Weights of a small transformer language model.
Size: 3 heads of 128, 44.6M parameters.
Architecture: LayerNorm before each block, learned positions, biases, tied embeddings.
Training: a variant of SOAP for these matrices, 360M tokens, 3033 steps.
Each number is 128 + 24 x the weight over its row's rms, rounded and kept within 0 to 255. Layers, rows and columns count from 0. Numbers have three digits each. The size before them is the row's rms in percent of the matrix's.

# down: layer 7 MLP down (transposed), 1536x384, rms 0.0749, rows 502-554, columns 0-127
# up: layer 7 MLP up, 1536x384, rms 0.085, rows 503-554, columns 0-127
down502 107:178169138106147114130164141183147113137118119138123093153145134104140085111160126136142136132106169092109103158138121110096103122157183126127183137105101088125108108138117136174127129123107117146133116133134142113149086154108129134140097169077136150114175130095117164163162109143147126134137097113135105104131158097150114131161139128161084112146153128134146106145101135128151131095147
up503 094:125107140144134129141138159154129095106099120127116193112094165099095102092164118120154088144140167181150092124101134094140146108105156143073137066103142085154132118111149119146114105129133131096118142159129118135128148106151151106127121152119143122131141154159079113159144084104077131097142139096144071133153067090140151092126119128150131184152125119149157149174120139102134166153090
down503 100:162142159131145140144116109141159104084128112142124144179144101108161121107099137119096122120131137177158067098115144128119122134151105110104122104113084082091154150145152134098131126133146115139130152110144111135091116131134158116142167101163140140162139143130151116153112146168096098149159143130115105148169088153102069119145134109089127136134141129101112173112099150136076099101132
up504 097:167118122123094150117123109161116080150155133105153127146124183161119111147112119106122110103112141088145123179153140123135094127128082139102103101069123168186131160144110128122131136195137143124096149118113126091118150164184175144122162108129123141118131123069088114132125099120096102117141169129119158168131160117174164171114158110119152163109092116117126125124141155101112120167151
down504 101:119157147147143162136054143151157183122149129062151131114098145123120118131112157107143105119157113103132143127094108146171126139104089169125132136158199169143057142124090107124114092146134156107127162124169115100128098095179122125139158126137124122100054156141099138131083134181115158122143119110124146164150098159087121169178099131098150135144149097123163140175113127105135136130140
up505 117:115130155135104140132148133129130134091168115120131148127136135123127137131162098089102123108130138134104100147135141124142125124141125137161082115087132139148125101126107129105078123137107134155158152151142160112107140118120127143157094143128096124083171131115090111105090141138172087108116157144149139125134140148121171087142132118131122145178113147178127110134197127159125125147166
down505 107:113123100133114103105140082143125140097154103164132109133161117135179138112127104129139130142197115083138099126149128129131128147132137148122158142132098116127155165102148150086117144115124114122110137126123129135118127119092088085135144124163134131139093143139133106136138117108142122113153144091138165107144159170100158135145126149128131059153132108141151139086108153133145118114145
up506 092:177135112113069093124145164148111117132131087166140115148133178129118128122133077127123115121117149131114103138126102096093190169110108110127086160097128127178163105113132156136084105143153114117121100136133160113144099143156144105144116122130150136117084100116094186168144148094109120121155155112129145127124128151146172130128131098136147150142103103108127156160116105082145155081077
down506 102:125125117108085163082188080132121180148170113120122120151158077156129145147141118105124100142098134138105134106121100117132124072161138127111111132125112146111069123119089111150126116130094120170074131121159124113142121168158133129179109104166132121111152124161149133151100109118103131130141108133115118150124102101117149101104148130146190147134154154120147110101157136107093095126143
up507 096:116095179132170089127130112118100175162145120160176137140094149156138110121158153166149150120158162102131128156123154141180136121175091129101109153126120087131115138134123141126119127087175112137121147151128160137094146136157167083142132105118133116150136122153131120121148161128127123135095143154127071102109146162148162150101132129123082150115125155122077138076136116111134134103098
down507 093:113106113165129121110121183103120093158128150158118149130151153131105128132165114118158168137123137069104125119147107159149100118096116145145180124146133140138127106141093119120145129135145107106140171131095103128128089144086129135143143110131092152117133115129179116151105101137121171130114129162115124116141184150090109139147138131191126116140159144129121097143113128188147089120105
up508 104:143147125157104097150171152089128117165139098151126105106162143113167125142085079116186124175144142098093125138151142150138219124110140140189127130150106137161098105160118111124126143127118097127134135117152111141158096161113090102137129131143116150174108163128146182154141152131147144146114129141132117137108149122129085143085121107149058128115155102145133143173123124100124173149142
down508 106:150150120137120149170101130120109153161167119120116111129142142112139114138077154120089149110116126111171153152114106142134150086098133138165160144193059156131121120146097153122165134113111109053129125156149125136138085094132091128180134118137118180105108159118100122158125107146131136126104081150120169161090099125128090136096133097143175079113182118101136097109162109108133085088100
up509 091:102071136129148141110150155097131086115136095118114105111129150139118180174160130147144142126066108128140139078153210124133137136118132157158104179113134138116137127112153144147163104126131106111102141113130132106110085193106109136110152126167171139132101116117142133107120106127114126088160140086141123113156133121147134131108139145131108144162179151145131125109120120151150098125114
down509 099:143127125130119136123127156141124101113117129143127135186086123099127155086091112139093123148163104107121085114172083109124138133127118143112114125123145128148138066166126118118166118147138091080082063113109101100140130129150143103089157080115106155099127128141170135172134114111148109150097117162147145176122155112127138047093114094148154101177129110132106095127121090121093156134109
up510 094:137108129133092135114132088124161146133116096118134108112135098129118143165141195131150105091138117134102138116077142112125125139103100147129133151128154141122099136161128126158108138151138119156101143116103098141140099096129150133142147097150103130096120122173123170134104079112118112159146119139144145125178097115160091135152152100144085142137130050126121127117121134099116145127130
down510 097:116128140176112143143162153125109146151117114105151126149109169151121162139110150150119146120146119108138117106129156126131135117133137187130120121130168174121117165179138126133118147145132110109070116144106121154137083133157129107119108147139105141132112082128149119123129110140086128134128116129147139138165100142104119123144164109116071159118111111141105118097136126085141164161115
up511 114:167139157155150093096168121094136147147163100142139140131121139137142147107149116139125111095109151128141145133138175088142150115161127115161106123168097110112081101104124155116088103095137115138143152100135101141148094071107101139074127140095125135138183093102097133106160150128134155129117110131150128119118148116099157080125106136133125132103155131093132160135116124136135167124075
down511 108:133135130093133116083124125108149139156137143082126143107139098129120110148133122106142074171120143151136092120116144129176107118119121111147112101080154130095144094187088091107139124144124103133106149107118125121167096132135098118142142122134127119137140104096072122092129167100159111150152077145132145148164122125128153123145134159124150149163137115157133113142165116160147137121087
up512 105:100103149146148121105149132157090122120120103116107149122118142119131118133128169107093119134167164117116148124187118092143096124112140112162096186149138119129160124138133089154121120130120147140149124159079142129122127161127151141143140098146143140072099147150084124142157149155116159120109144145098137138117113134118154130138150087120168123172151157144117097125098142116142087082131
down512 105:122164137101116112132176152155121126131148179139104116102151134105175107096159120183124122149139187079119112130126139138113113126109137119133133162123104118116123136146161127115131111118096133126118127140072168126139124068141096121147117167141142110102141111152105104118105161124122151128085154098111147108144166118109167131141144193164130108113131135137146096157133097085095091121089
up513 091:138132092160112139163163095122113103152150142148104137132140084130095155147125142121144103130112169109113134128115098114158154072160118136137147119159113144124102136152123112117065130147147116119142142156094135152117124120114064156155162095136149137093083099133134142142099140150139157123140144131122133150137095125110146116126127141134158194150120093165125122138146161128170087106097
down513 091:083155139138129136125145110116113146123114116170138138154116156134119161101120188129159115139151116142150122153125152166118113125161117125138107111135111091108131119118089121144148150122124139105143156115105130135128122149103087135088161149117120157123079129167123150119134125124156127103134159120107104129126152156072101145146117112104149107167149156124128200105119116144109134156153
up514 109:113154145138135163148159113150148161129129168130130102103136147103091096143150162171123122129076094185123121113166133138148139087073100138106155108155134122099100139150153123138123111172151106104195122114133108076143139132152112140125157127158114112184128118106123184199124105143095173146148151116127147141143168119108097162083154148102123118188127189107135141116162096152193119163130
down514 101:135163196065060147105155104135140139108119127107167104109100123122119126137137126096079172137166172115122161162164127175147156143161133173144099183100125141184118156158156119126113106133123119151125169133095147140139172120104126105103141147123130171166066136115077150140088124161159122135146125178133158150136125136121130140162117110122147109139149152137098142129105121121175178089122
up515 099:142114129112145169117121136100097097134130085166114139138123146131119139099144139121124117111153100085095085125171138137112128166133103102146110155145140132166120102147137114109131126111160135183116129176209088102103162135128159124142136136113151116151098128106143099117121104143122135111092128149142102152134164131154152101135133173164139160118133085116150142152103155107128100193120
down515 099:123151148159132103119096122121102138128099137155108117104125128130123122099147118119142139148105137169125104119152106128155072158118092188101110113147117178172145128094127110146146135150161105111125150132153114119103132111156139153122165114154103130149121075119112132139161139106153163110147128131132136157162118145125142132140116142184150112181132090146122121165112110132131071186117
up516 095:173064148166131142107188117082130168138141131148131135109117160136110123097122103140106124122124115102067107137139124149141147176093146153098136158114174123115151110165101120132139138064117133122133074142163120108131164096126109155118144121123133143084118149121104109166164128126124113133106124123090106147132163156106140093166073113145089119145130107127139116097117158128070118128147
down516 097:133134123097130115103143110172143096109143144142113130154140085127105129076135076135147121127127161108130146124111109110123117146080141143145132091144050135117129097138134095056110132170142140125137177158105148108124147135082134119138134129115099113116121126118101134120127127142148133152139115143137143078100138145140155123157189094082099130147152103102112159128121114129113114101135
up517 092:124107116091133120153105132129131107138123133096152123138155138147154094095125140105110154124104144080100148121083183110139123095163126142117127103110170167142107129088094135135130108123091124130128142082083142109162165094139122093123100132138122118115127145152183128170159125131106111073088115140160123124148095121148117082130107126137117111152144082126131100140090122129075155149153
down517 100:129154139137116142139132099152135144144168163153115138117116138140107060140118131139053150163086124135149079135079117109133131152117099133154120162117174111103123078090107185127107134115152106123067122156129131162102138139120159131175136120122105123112064139113123155124089118129112135159120171151154141141137128147095127083136170159106091152126148149153150141145140147144122119151121
up518 112:163119136146138166147089154146138145102104081129097088104162173144124088134114170127102171115170112065150148144153102142126150173182177142130138110094100135101136114160109153126141129110124161139128155127129149160126131122128158149081105104127100140100140106077147172148144121167106099111128113151151151133133111163136127132144109129110115108078122091122159092110146153163093164103139
down518 107:133132107120086175112180124146121084128125114133114130107102147163136117109141140103098120149134124138151143167115075164127126117146167154103127139155163114130168130134096139104099140097150138126142130099128080080120109107125140134162155140140109145109086154120118107112133125139146119149137089142119169100147093176118105123156091126130136141117155161085127153127141110143118129094121
up519 096:099122135167141135099139131162159176108089138131076144135148127126127097152109151132161123165099122100111126084110152109134091141133108129107098134127144130105137119114132107138125117122133093122118136063115124138120143135097101145103112143136153083085178066143152157135106082174100084121113104151157107177097101122116128156098117123101138081146128062124139112080113142127118117147142
down519 100:097155108170115099109163108159095127144113146171095160093133156136122152163120108133129149134123128100136121111148122112182133102144106112087117129120160103132109105107142098124137141159145108147097163123108122126149124151082155139088126110130099145108146091142121102166106118123129130111136128125122150134126121098099126122105099111150143155086131118157107132120113092111137050163114
up520 097:084113083111119082112143145130101095095134151111123134135135117118143143145135143111136151157130152112152096150097179151150089139122082118177153141117118130111113135151165106115124102118109146119130113093103155116190123124122131112156134121079115159141155113090140121109115119121111103144123132101118150112128136143103172132119156162137148165151153135076155133173098134170105100130114
down520 096:131102152112162092155120113147174155124117214144115146129115100106130142161114135097104127160173170103156129150125172152095139127155121119135124091138105127108159115169122131130110106137123096093139130134119176102118163107140135125136097099135131177093123166129104149132082173096139130111133146122124127148138104099159134079127169155141134159141146142117165106085163145172126115149143
up521 100:141107115124156118117107065122171146152156114128144110177091143117118150081068104113098168117166158163148096174153125171093155136144151087138138152109127090093079157107148161129114123075131107127146103144115140138157121144133145111124098107111133129097096159119136112170121171122103149092155133082117139096109106116155126105126129119083147121068123160060115156145092180093113117115127
down521 101:130122129136140128109120089127084117115137119102130122145079136159121212204135150099106164140183124094138171143179110178101121118118151135134144113129141125135138167142101131122134143143134102126113130074094133132138120156133169151147117136106113132114136191145099145120158111071124145168086124126070128156122121131147122111125145105135170116112101127122137137123124155112138155123082
up522 104:140113121127148134082138143123126103162121136152141163122113137131127119103099157134101105115096182164149139146106110152123144135115140177128184095072142107117096150144131187123129107128118146134152134114106164136122104123102133151142132132124087127103106158113097138081101144102106117188144122153073143128176110112081081079094155148101154125138123130145127177080118131118105073156105
down522 100:166113149113184095106113118133114149127073134103122147136146105127147120148172134090119113135113082134112142081104111135110138130130151113130156140170161095128137077157103149166111153113119140137127086189124122173102169109116146142122109105092083104103127136115131132159124114127095172141139132078126148185080116126129099134122151099136129136094143126103135153129139174108114101093141
up523 104:120157139175159145115103138128103165127141156120144146136116123132100095130137124139120137123125107150116118112160134121065157161110104163094098119139131139096098112130126093132157139093094116153144135148130122151093134146109138138121132133127154183121146113169110151140192141134162130113148123157141096122152118129137095138151084128096137130118134145138088103089137111122125108157142
down523 100:123120129115188120134087109143152090146158094104136153122167129132131165110082154149126156145121166134127141101173130128147117125121098178182139131150121140134069135147158139112092142138149147164151084141124126096135121115100156128141137136156097097155108139128157068113159117121133144121121127151117145150154092114116138154145130114128105095125105159118144161157151111129128133107117
up524 093:113150153151160118112155139123112111106183137125097129152179152110160120159132102155083128145112144129173171149103137117147158153100136156102124114101097177118168118125128147147127110175122082151173117159099107157105151134124136129116132153110116140109143095160126114118093126136126156158132153142090073120159107132130148187096106097117151143114134118138145134130096130081144128131194
down524 100:137161110062149117119105116127121100101094114107140123114137119163165136118165137113105092103112116097108103099140133149139120096122129129127119096123125112098148136152136126132124120118154164097082153140112105119102098177140120149115106135130108125121165060148162122135096123107109139145108155163171093100142098168125153096141152119136143157116092083159117127134129117127140137143091
up525 102:153149098160139092121158132101113180121155114119122136158141144137137086102116135132114086131109133110121136111158160136145083120103138132102124094119126121164096136123153096166135141137166102174124158140147125168112117131146137119107131160106124095122133122147127160173159113111137142125133113139151114120121120125125145123152140132119124121140120096116124154133083130116115191131080
down525 099:155158135097133151148125136108137122127139165143128086144147115177145107174118145093141114154129140085163095124140126158139123129127101149155133130113151185153110117132057139137070106145098119116115142163127157131126139118111147085103104114139150199145117117103120103159103093088080144104074130169151129139117110100132083151145123108134138168127122149138124141134149126150125159145108
up526 088:152143153129172122150114145107131178141166098138114125161080140121140122096115150157132160152077094108084147142112124106155102117119120135125143129134117098130127139118132162105132079099131132106129129115167139145170106145120120128120099113120122139118151164144132122138103101079136156109140114150117132162124103150132107113160147131136117087160123099155132099099127129150151099152101
down526 089:126103154126170084107110125124109087114140110131152123129093106094106075151123127117120131133117125116130099083129170140109127118144113160104123106123124135113146129099147163135177149139182135114099138124136070111127070088109099167170106111114118151130137129112152123118123120165166166108136139123124150131128090168155087147126131098150084123171131119125114141138106166115115098105126
up527 098:121156092131148136160159156169120118123101162074150094108154134153093126154120125119087152154100178144132139122127106150131070150121120141095131121133136157129135109127144152112128127125115160113095086090172131099101141109115123133142131104150158122101116143145167112110131143105124119211134148134128170182152142138144134075103133137107172127100071161100130114136156166161146122097144
down527 098:159113085082132125127085111092145100108112113160142126111108123155150101129178108117100119145096120089132160162145164123141146157104101135074130141131178123157123109134094081100110123150095109189144103130152137128089163133153106132114134116137148129159132144144145100103111148100140122137131099110142103125126123162125142078133140139130173105143117147164119120112179128120077125131115
up528 098:120125109115103139110137132132064136144178181152142130126150123139079114136158149118173123113086116045134118126156127132103116150181150097115151132121122172115109120133114132142104118171168118127124133129131134122127137096053138132174128111184150153089146131147131130164156121098072123102150096082145131102120137106156159071078141092159176124137114157124155141151115135155145158190153
down528 100:093151107118107107155140082176150098094162139136154093162118166153137124162127097106139118143100108099137118143134123161144098116122163072171148078075125083107109128136095143149122144150142125111072130153121153116168137125127146108116095136138083112119104122169103120076113141136122151118190116134125142092102155140128131113145133125101168136140136116102118121129147072178144075145178
up529 102:132105150117125088090142184148136114128099128117111110124174131141114190104163129145076087152146098121123112158160175133152114136117125131179126137156139148148086111102106122119140128144100100134104129132102145154113147121093144146119106094175142106125142135125131126130161139073145128154153109168068119144140090103116153128168131128122114156127111112113153083134205164109147156109135
down529 105:135139172119145119134113142132122124110111089136143117129128119153115119121162140135097132142162120136142114120163143170116167139151124133120152144120141127111166112137134146109136155168176139159128136139128164151063142193128180124129083122135127169115165184158126121143138137139068078169132119135111112153149139114091119174102132123150140200103161154106125116137149163122119160134119
up530 101:185139142124119107109114150090117138172102113103177088110103139112134109127158159123165116146144086155139115122120136144117157132104114131144132084112090169139124118105132110161103123121136158175135087105125124119114081115144122125143127127136082138105138144078168103142112132136203173130125121112078138155053144098130145095117109139126157126120140153186161122089150123102084139121127
down530 102:111125150129125111118149143132138135137148122126102153085104139141106146152120092139134119113128149149161139122151151139118131143137141156105135104131153107148129106136162071139109157150138112109161148083130137159084082121124161103142105130104142069145179126143142145174123134129125136161145130152130121114161156100151115104165116165138142165135116153136107191167129082093155152135145
up531 102:141112146121084145121074096166130114144149116133152143124102149090091136124151100135145099117158130128179122170136193087181129118103098143131080077121125099055143126138130102094129143156134070148107084112141140128143109121114120137146156100125120160154117115082146116128134126163129158123150116124148115149150086087118111129136109130080137122144109128141088130135160186124092121100090
down531 108:179106146116106139102144142135139122123136146150156104142115142184126111131113089092130107141105133166114133110134065097128148095118164133099096168118125090153116127102118118111164175123126176117109150143166149092186138147133174128152134113132162119095129121122123151147091157096109140114125142092130123128098074156116095163154097089095138147112130160157090106167157160100113150137145
up532 095:135146134165154142129118106147117140166129105121145139112124175129123119146153129169134086114173115088125132138125117120171166136097141136154138145108155135148112162152086155122111123179092136160118119115189153113113087113138148138159161116114123123142154107121158144139104086129129140156140118084158135132117116111167167150080137160129136150106112117116086157128127108122111113107146
down532 103:105126121101136119147146109127117127123138105144128111130135147110146139118149150116143129118137113086140121118091170108167119124119099144103104159138118131128105140149099152138136143131122165127154089121131108140141125098095136135121091110091166120129109133170159134071163129094118086071127120144141120147082150150133092102114136094104143131111134096107118155123170130130102134147133
up533 089:124119107108126094165104160147153156117156102113126183129169135091116183094108117119110124167118143134096065110122092082079160117127103156161128131070160131169118128123122149138104144105163132111155141152130147148133142142111114136076146153128140120125148125145109195095128117086145146121140158115125141120117107190097126130096104094131125164125129106127085161121174171108151126162109
down533 096:114153115099146140083091112167134146130162171129102130091149112097125126122107142154112152122151109126107148112106112138126135108107110110123160148114141122083136127132111108065134111117096119139147113129166145133077120148141144166146097158164097090058123139164171147103146153142149099146113135096109151137108164153140115136115128132089094148110109117114140122090125142124083111110131
up534 092:128152106119119156088162157134141117135122110143170083174093126155160109093112145148141157123123098142109142076163135121117120158117105134113151136163097107146132126141160092130144164091124151161142122100118105137135078124141145082164154124128136115152106130147157115093104123159114129138089122091113156152145082118147135150165140131124159124074171141127096129103122117105130125122148
down534 095:107108131087109110089119161158144163129100097147109125128134176147114090124114138180133088155111085149160145105155149129127100144137105120079174100117150126144090124108136110128143134124156118087162152085131131147157131128132139107146137164086166117158130134100108106164135109136116129108127158119095134119124147119121157100125172108118078125142127101159165067138128107117137118138131
up535 095:122108132131126141142139091144113125117157144124143137153092131094137131113142132151128126128121110127121168123114110115127140145130083173106105144169115157161129134145157132098168117126105140113173130092117103084139143056172114145133157137123083131123149092139117150149114134135088135151188139101123132142145114114143115110125123140147110127162157137125120133127115139133126120094164
down535 098:158132116119107137110139159075118136123159081111133121117180130126110090147132135124129081143144140169110143117124147126094121177116137122133146169077131139106134158134128097120088132133164148085130144122152142107134112119130122122101099139141145062112137164123154099092109147136146089176123173135156153126141155199162151182152112115138149151141136143118134119110169085059109117131108
up536 100:070103139130132157071114101132134163149151120073153125167141106167145175105106142110150114143102148123148110116113095119147140123149120120154140130080131082124131133130125141088150128107129112182103110117105097156134169116133151148107101097136096088121115111087104085151132113143156157152167133123128091070112123122131131128112128144096128142158126186128109149151143115103102103121145
down536 100:159125106133141085124081146104144092122131135138121156090132089108158151132177172139141133144162110091144141103123090121109122123129133141133142141145089139127162114118133102096115117139102119117119153103121114147093119141131165130149119149120108142130073118116140168113130141113137114142121117108104155149123095131107146137115152153105178134131108129121121154168061142136104116114151
up537 101:125128134126149174108135167132166142106153113111081126088105123111147139097134151147149122152123118121092136097108110156085098132146116130120123167126075097152114138151149152147108119138137174087142125106105103118125136109173117165125123132118131151140112125120101130128119115135139094153087110123125107127140150100113094121098189088123108110145102102114084129130185117130160140128161
down537 102:132135122126129120129136171130135124158118136178174091106126153102133138096134077123110177142197122122128123140105078105108133137161115148135102162137132159121106110159121133068092092148145111163152141159104123166115166119151123123135137146173135115123105161092135104120136149172078111154142149106089160077166085170128137163139136140113106153154158138128108141098128120119152111132132
up538 110:124120147112121114174157102108153110098105084104151154131108145080131144118125138138114124134140151103121121112145144128149123139128092123160081180149101103161155123122158147104168104126111139163098156127158124185138123145136123101129111143132139116133140142111189143129107096139129130083146078108143132121090122139140106193127146130102132118133112120128122136085083126132130138128127
down538 105:148147124130131124117126145177168122083115149150124158131150160155126161142142090142135134131139111130152133123089156109153081140122134140119122093092142135183101137181137118120105151158145103144115096168109153125138152132105121150104131138145143129114094117110139102139085094110109093120149119117132120147135119170133125127175107141114092150095142156126138125116118094151101130154129
up539 102:093090142122151104116104110104163117095143147116144114128115123091119110162150126128155102131092104150104125138170153110130100157105172123165112167147165139082095127140127098137137159122171135124126155082114142132058123152185115125148121097121163145139183137093123113092098091134132167136135128170104156141127159138164125123124127097147122124096120124091112104159172107143130131111127
down539 094:119140124102079128143163109108102162146116140157133090092099132172097136113135117140122144132120126118094125126145160100120139119157101102107120091126122152108134145126139151116119109127156115147074105127124169171148124110118154121140084089090129126177105164089128154105088146150136184104120116115114112154120168095132136100154123095124131115116146114176117144094113105149143102128184
up540 091:096118115152172098142143102122144105131093139105102124113114154138085133137137099172149121132097166133129112107111100104137111139135158074113109154123139088116150148115163105099128124084122118132123158097142119082179123164166100136104126113139177100102157131131134167097114091152086113123143103135134118137102136137154154112149122133128124133138142109137139101161162116137188127112099
down540 094:154136206109084137141141147145144146123176101128143158124159138119112114140084114148100163126133129149164096105117179110128107104129112156111101113133074106164073150124188086120113173149114087141128145133149127147129147155093077092116109074128102152176140140088129109147097121149076134119110125092127124124121121139112117143119136123128076107106096146124134102098109156152072146116145
up541 092:122144127152131089140146102114112185133113152107144119150134141130144107125131108114113139176124115138129103156114111095113096165113112152136074128118124165109109159114111124144091104125144120181136119127160114088106138106115135119134107109156133098145147127146111166150143083164105117137188143142080118062118104142103128151122118097108111089108148106134074158178164093151146166105125
down541 096:165128114122154071104141146148139097133134123116108117091120173102124129161143123112149102150091153139142109175177117135120098089147177123141074118178124125158127130163121151171115121167135134114133132140154088088133095161163161146176145121121174080141149145128156134126147114150160137160111102173107117096125122124090154113121132108094069156165118077099160156128146107092097106096139
up542 105:143139146134077145123132159157114115165086138100126117129143172122146116149151132150122113160134117122119142176165135145149141154139118103162157149142157144110156122141132106142128113146098093141140185120126112125142142168130109162139143148106110141102151105100163159127138086142117091083145061141126127119119140109134167114146157130096110174129115130146122136141113095091142104128136
down542 108:168168145137133128167110066106143144103083132090116131151156125129115166114127125099122107111125154142126171099122092100141131154101146091136175180174132142114108125130143086089103145135164147122145156173152130128108183117101140109148124135126121149123135092144105143147142159117115099124138106167166112115102116164089092147130105152100158137128150120157096152082134124099176105133137
up543 092:150108095124116095125129097080117145110129127159121160108164108161144130122098120160131145112107137108081121125131149190129103107143099128083152081127143133158147080105140134163079146101165155141138121125113132155093113112111112157086089144136125105159152171139108159141138140135115128152137129136149122147113081122100142152102110107135107124127103134127138143136090128116088095138149
down543 097:113141154166143120174151128144154097149136123117110127151073122105145157140088127121107123122154181110096156126093116086119172095136115125179099156128163127110119142116088147131132140091113106124121117122106189141149111130120136089162177107136137172105129109065073150105111109100154127127091163142106129145085135130161110115165090169144159125090133120147142154126145123127146110116153
up544 098:163085124130112133135069118109141120145127142156182133164154100133138138168156182133112131136126118168165073096132094149112117146137155176125114107157147208102099130116117146122098163172127117089157108107090082136125105151132116164133109115151129145156139114152125090094142136152106146116129136092105123111123140122117117120167089153137124127124163112103139140151145138145107113172171
down544 100:133119115129117134119143114081108120127128116126086129155121157197101123167131143116136145126085110124113152118125116125091091161104161087174147151105148133088092127158120167143123094093089153124082140124144125132163132072122097149109134148100153115088141087094191105113140143164090105134125127153173140129103137101137166094122146115118184104105163138117126137120115101140138141132118
up545 102:123111150127134124143149126110148142143129144075124177068140133155095136105105121138163120119137138141146115151124085126156165105109125095148133134149166169132111138141147115156116188110125123118112130081188140099182117147085100176140139109173120146135115083153097097099136126174141143106145127132083124139121145117106138117120113181146145114137126117122106152115165139102121136129093
down545 102:135132135131107164143075123134130160123149123173091101118137128120149103160142124136151145127116112142134114162161104151112131097102104145110103108133125092131103067138080131110089132157141118120147120138081140132089126071074135121157113125162162117107117144138108148129127104130154152165153137129110092072083111116133131161132148116157136115135163146110107114069059112115146140146169
up546 106:162144109119155150139136120109134121118153139117145065127159165107118139163118162114119126110143088121087101088144129138119110139126124134159100099140163114138131133130106162133127103133140140145119161128128138165128152108133111119185114114126149131153145160104129108113148141146124132111099173127115142082151121106119126131159107118100097083141118143160115131086152106168126105155166
down546 110:125157088116111077138103138136139182130101120127090148143105115133125118116099155124102136081103100117151114147112094128122091135149127095171134112153106124154103112130128135100131142153100111122118141110147091111105131128088148096169141121190122095114133129104145145134122119133170104148124174193165147136132073159147111132154085110096092116126130096141176121148123115170127158138137
up547 094:146119119152123138126118161110089081138121129138163136109163122092180152112138124100118095162148138115126136147090127116114117135190151144150106116120133123132113134124105117164116103122131112119125104135162103129083129113179061130140100117099131129093104145143112109127125089149073117128130120114148090154124162115081107149156111094118142102148126096128184147166136113105140117110105
down547 099:160157148084144153153122104154125112170109121151117121138143115127120156181121127137130131154146125118113171111119150130169116118083114131109102085141114115116187132084172148074125096135121140109129129088122081165076149177107118118137083136153112159133067105158137095156154099151150127121166149157137141157118132115120115140104112178149152098068147170158114126124174131126137160100121
up548 101:104145131109124082114128096134139085164102142110094048161125184125153093160114112109129121139060127117150090116126154121112131141114149169127152129128162142105091174089173124128159110124132167139075135088144181087100128137135070135150098089129139124180111114130120140141162168152158145120121169153122108115109148144148159136119154157111120146137114097134154108153143131099120109115100
down548 098:110126120097101136131124135093128110126163108128163192110106069117125135137137141137117112126132162096117169160141141134086118147108139148112082136136154145139180106146143138123112131135162083152101169149134097120129124129126105148098135141157132173066128159116083111098138122085112090155119077144110120120121115124143109131111103167102131090149162144132124151067147124142147152154134
up549 102:138098098107143138121120090156126125129108107163168171112163146113133137140113136140109174148114093142150144069099124108112119130089165134121092140124135140119126124131119107123123134103095121103152113109099096154127094166138136115158138161137104106158132061157135116084114136104107145115141159107174097142090098115132155153188120135130121120118124081156147120120110152118143124134144
down549 106:096076138166149107116172087127117158205159098088114177125113150124155154162129133090157116135090156142166150121112126097132099136131128097116074157168135120110171140089082103118116145136168146116167140144158133121107121160102141129150138150126112133088108102128143116111126128076143136135145157124099103146142132140095187128119136130131149116107117101157146124115139176143101086149110
up550 106:134102120106143127141140150106137160107127053158123131116120137114151120164177137121167098112065104140146161137168106157152125123167115100136167131138130074110128152129135131096099116149209118144099116124165115149111133122130096139155105098134125080106148115124073187181094121155098128119131112133146128178096154144080155106094117179159122106115130137099134153138134160149150112112124
down550 102:088061157115117107112113152116110106145116085103178127116184105128107105105123118141085141137131124113108133110126099108130132132112119126124182168110093132091124152093133122151115109128170162112079145146140068139134211126139168145109109132129169122128143142111105147187120073124100177101144126153120110090162121117111117090156142099148124129114129102118110101131127153139111135071101
up551 100:138128080125178186126153124117085113144117144144119139101110136121115096129077096107083152070164134146131114156108097148133189151132121135102145122132147117159108098149144121157108121120127113076114107165174102130162123147136151106108166120165131085104074117137131161118154131105080131124131087118131112166094167128158137112141128147203123189121131145112127125121107128109168168097135
down551 095:123132158163144112177109126129125110113151113153105127142120094140153146145129134141151095152113114154118183121078112147114148099089129132122108102090109100108123155139134141147091135112148108071139100128120089162142102150106128128116096128108119122117141134144115135100096082099112135122110112142094148092094117123113162132118140146187129132148141129145171142149073109111212172122188
up552 090:086132137132098155113124115159138145169138092151119135091122144163096142112117141193138161151166124151117158115106120127105153092135149121137122125117137160161119137176103140175137131126093137092130135150157143148105084149167172115138119077147131160129150108120120088174119124137110092113153114104169106151143109122144116157133103130121147099149135136114112146119151141150152102112154
down552 093:103131154101153159142136147133145139124134146087124181128126090138081112110155127112140149151115076130106111178110128170131070105114109168127108144166111117183140129138123131134099175122112113147121126140080116157165131136151110137119090096140133083142136094143121145134141097097137148102095139062099131143174195158118140150115076122105153112143136140095168099138154127078120136155151
up553 096:131154133124128155088168142161124142087120112095127076152126117119099172103109095177128146159128116122118129089147164089135181170101142127105105120127158149132123120143096126177085153128141121098128128177125123135131109130167158140148088126110073132076147141134135153128096118096149115133126116101126113137109129117176146119117149111124120163118141104145135133124118143154142162175115
down553 095:128147120135171139134121134157094096123118107105127132132110105115140129071134128129145124103177129098135109136120152108072083147144091104081135094162111100103134172146176173106143087146091110150158164133174127145112154133111061186141129122124132108139151071116149125149133123168136127133133095119103076138077111109117124115123093128143145095082156140126120117130119176136091107124156
up554 104:150178119119160140106096100129115113115106103149115145147095116164168162130147147131127116131119116124071159144136122150116093113131147122167076074153154117154132198122171098126133148092091105121140133146110109148146127148129085129117083140106156165099121164150092094111129137136080126104126098109133142152161093105151163149108131161117120137140200154120119145137098116105119113134133
down554 102:145059142116112121085144132121130145159135135158201117162161122096146111113107098130151125098196110160100157140165120144162132066088120090152093125116135104149160117141120132082133120167136126114160190152116103104133133143137128103144124110118156121105126142121132117122141134089143115127126109093128092112134121139174104089137137147117132116158114127137104141127141156097123130145127